{
  "num_hidden_layers": 12,
  "hidden_size": 160,
  "num_attention_heads": 2,
  "num_key_value_heads": 2,
  "head_dim": 64,
  "intermediate_size": 320,
  "vocab_size": 4096,
  "hidden_act": "geglu",
  "norm": "rmsnorm",
  "norm_place": "pre",
  "norm_eps": 1e-06,
  "positions": "rope",
  "rope_theta": 38500.0,
  "rope_fraction": 1.0,
  "qk_norm": true,
  "attn_scale": 0.208,
  "bias": "none",
  "tie_word_embeddings": false,
  "parallel_block": false,
  "extras": ["local attention windows", "a norm on each head", "value embeddings", "a smear gate", "learned residual scales", "capped logits"],
  "init": "uniform",
  "init_std_qkv": 0.0386,
  "init_std_o": 0.0,
  "init_std_up": 0.0386,
  "init_std_down": 0.0,
  "optimizer": "muon_variant",
  "learning_rate": 0.0158,
  "lr_mult_o": 3.0,
  "beta1": 0.9,
  "lr_head": 0.00605,
  "warmup_steps": 0,
  "schedule": "wsd",
  "decay_fraction": 0.944,
  "decay_shape": "linear",
  "final_lr_fraction": 0.0,
  "batch_tokens": [16384, 32768],
  "max_seq_len": 512,
  "doc_mask": true,
  "train_tokens": 208300000,
  "max_steps": 8512,
  "dataset": "wikipedia_en"
}
Each number is 128 + 24 x the weight over its row's rms, rounded and kept within 0 to 255. Layers, rows and columns count from 0. Numbers have three digits each. The size before them is the row's rms in percent of the matrix's.

# down: layer 2 MLP down (transposed), 320x160, rms 0.174, rows 281-291, columns 0-79
# gate: layer 2 MLP gate, 320x160, rms 0.253, rows 282-292, columns 0-79
# up: layer 2 MLP up, 320x160, rms 0.275, rows 282-292, columns 0-79
down281 096:086126134147112137085106106098118111115173154121158110088113120157153121136190121138068126115132157152092152155142129157154164117124119106133128111111105131139112161122141098120131171115110124109140109106119116130080151100129144083147125099
gate282 103:145140090160121125139165111106106151156111121115124129113140121133118115134138104118161112144138115086143150156075136145112139085140140107118128122127088132129149195143154135163087151157117077134127141125147103161131137098119126127134145116
up282 101:144152083165104137083121115157143109112159105100157137193111132139160136121113136124097119126072120145106111102161139140122172124120160137125154177121105108151100067140145112116136108140151123134163133128127157100127130120140108152163139175
down282 102:133129112083111135127095100115151096101138150132117126147149082142102135162128111108104130093120136124068151133119112150167176180091176163098127128158124131133108099108104143147128079113131117120166117142152106138148154113129092149161114187
gate283 106:156127119102123047152059118130122143131138116133152130111117110125084133160138179128119183130124192115139134141120127138137147130150138111142147140134132113168053131117110116154165106104121114101137143108126107096122145164110153165122131100
up283 102:128117093163126154122142148176156142104167133111136147097116098144212122108154099130120142121132087119089117121122105099117170114073131149158117119093109152104129125103121113121130172147158151158149109135125166142134072129119076091127107153
down283 105:130173137128060135107135095120139132123157140128176128125131101118071128135146148134146162082131172109178142153120136096133119126148164149109080168111130096132130142076114109095142112074143184137112079142107131136113132135116078118111113080
gate284 103:118179078155092135113083112117104069150092122125134133164121164147121092131127142142137117131101141123119161123156128096153133130105119126091122085176121128133099141126135107135138126143131130155098131128121144104159130127115191100152140122
up284 102:118138169137134168153083148135165192186116148139164119160105141178124096159103113130137160136138134126124120104122188125098128112117113096131117128149132135125120104105132168158155135093132151121137103145066134135143155170104137110073112149
down284 102:135100146099117103093145134183128107128089168132169125143120117131163105171142103172124122140126128113108147130106132085119112093103122120123144115138152176164133150134139115105084107096098172075132148113148138121117083094155113131106084113
gate285 094:158113152085110122142119102122136167117149128093186110144123172143094126117139089098124144157107129162116140171094121122178132133140119108138153115126174153142110144098141147089165124147152145114137139111128085157170162130063161128140150082
up285 091:156152123126115123104122123135131102148103162149096102107154116103133142146130198165142174122085130089146154098127141117126069107124136113142172129151089118181140148162124153136115151118128097151118120152110115163157123089137145126124070133
down285 091:108137104148071145142179137151094096117111136132124131098187044142118159131128147182150186126107146093146155151087102133111116139125122181129125117137116159111118138137100126134109132109107120113143128119137139132138098122110089118100176162
gate286 097:120148165119122164126139128132126123105077168128134157151122112126157116130127177116149145133115073124080098138097139125112143160105109076112125150120101155180092141143110112132082108106114092133152104161127121153123138115106146132159113104
up286 097:114125127103126113110120148117133155116106151165158163109106134103147150134104136080115156113126110127139125142142120143118126104098128111132173127166124124117161107116092105114058149089089154143102086189158150113154160129186127136136163089
down286 100:115151158095174110124104129137134104110122125151173107132104117159143138148078166141178148157133142137111138117114095090104153171150127097144157108099135119105133114136167170145146092113127157132107134055147122157132168152125110121137119161
gate287 097:150126098119112145147096110139128131165122108148140124135106109142144183139144156103116140116122098146111099102158102108113110133130132129142132133133177094118158092171139113149107101137138162163124180110107177081115179137120160106122155105
up287 093:121045108131137150147121148150160174134128148154089135155141156140118102151107101147119108126141122150128180126130130089114115128124121148130122146143091112164142098100104189112146101112116130093118114119112091143151093195111155098108090144
down287 094:192100138154126129161162093100153136138128093115099123090141141108127154123085102170149105132130132183124146122170157124120117118092129148114163160061116061142092135133109156115189158131155135164138158117112099175108121125125104087146135097
gate288 092:121145158133135145145060168133128144114125154128172103110121176115123115166102177171183102115110137120203163092086158136085116184123129133083143127122122138141140143108093107144093120129105146142126139164146133127123111152092138143143127099
up288 093:107145154109137129116112123124133151125132154101167116124135128133053121100143140131101144150071138156165126138152077103152168099144132089122117144161144149120118125109124151114148124115144098090165134141129097143133106133148107158111139114
down288 090:144127127141098067142134143135099108141117077123120148094164097117131162170126115136102118094133137119132111131106110155083117151118120122172100121173117121120095122103132183135142182114140138122158147116109162120110124174155132114116081112
gate289 099:133110112091117156123152130128143127125147116144163127142107111143158140136105143133126131129095158187119133145109107121148144139131107107131135119161164094183147101128136105078156123144140104116136158129098155128119110082109177134119143151
up289 109:156136095058144126115118118140127117116163108148133098137070125115092102157126065123124148121064108126117127123092121169133158130118143103142127121126156133118081131130169160111140101153060117087135113124111144152128098137099121122146119124
down289 110:154097145138153133131141148106193161186133131131117141172119129166114147121128096133110117145109132115123116121131130118160142107073094085140117108122144115146086129156142143113159085135127178107094119132100145160130162137136130128131074141
gate290 094:113091094163133139136130163138120152125159126145083115108119114117164152139124138135164159101115148148127106177149111124091110101112122094113143111116132137106145114108121105143105168110147100126143120127135105109103133158125133159151134131
up290 100:121136098090125102135111181196152106127083111162111127113160155153159111140134123153104131135176117129163114141167102148086138055176168114132102150134090117133078104118111135149117176111163143126109168160122131103138090163136140140135076102
down290 095:169104122148096163148136154118094171128094140117115100116181126113127110186115110117109141131122130127116154127117117149135120100105160160083162103104143132165159132172163109137111154165169102111103134085111139154167105147104125125125097090
gate291 099:104144132126127154144097119117103118143122113131099069136144126086095131137109154114131127115175155091105118119175105139108093081134097167098155119119098169132152117122104110113136135079097114110126170113118130081118117107148144167134112125
up291 093:149147176140128159138205116132113153138120158148110110122151114140098110159112139140144127158191134151088129098126144137132068108162098115121122130127134089147132076112098161097126171103139132130118104093106099122128141117089107111053157125
down291 097:154117119144138118132134135087144111132140128141153111153135135161121161151171111175139138098080161148127125147111107127124133137110112148117152132122087129115156147152136086145164097106126148172095135149127135122120139140112123135105081140
gate292 101:127180120139122160158138158134189080107082123105124107108136070139091133130084188123114117099139110126134135147155147126163152116126099133102139106118124160123121170131142139114105147129130113104104122139148125114110095116138097129151137129
up292 096:133131170115105193119167080126137111177131127113188143113131136126134096133134115142126129119140120124092116134121136185162120133112105147149142135168125146113156136148134107120107127093104086080182134137122164089100144111134114145165123114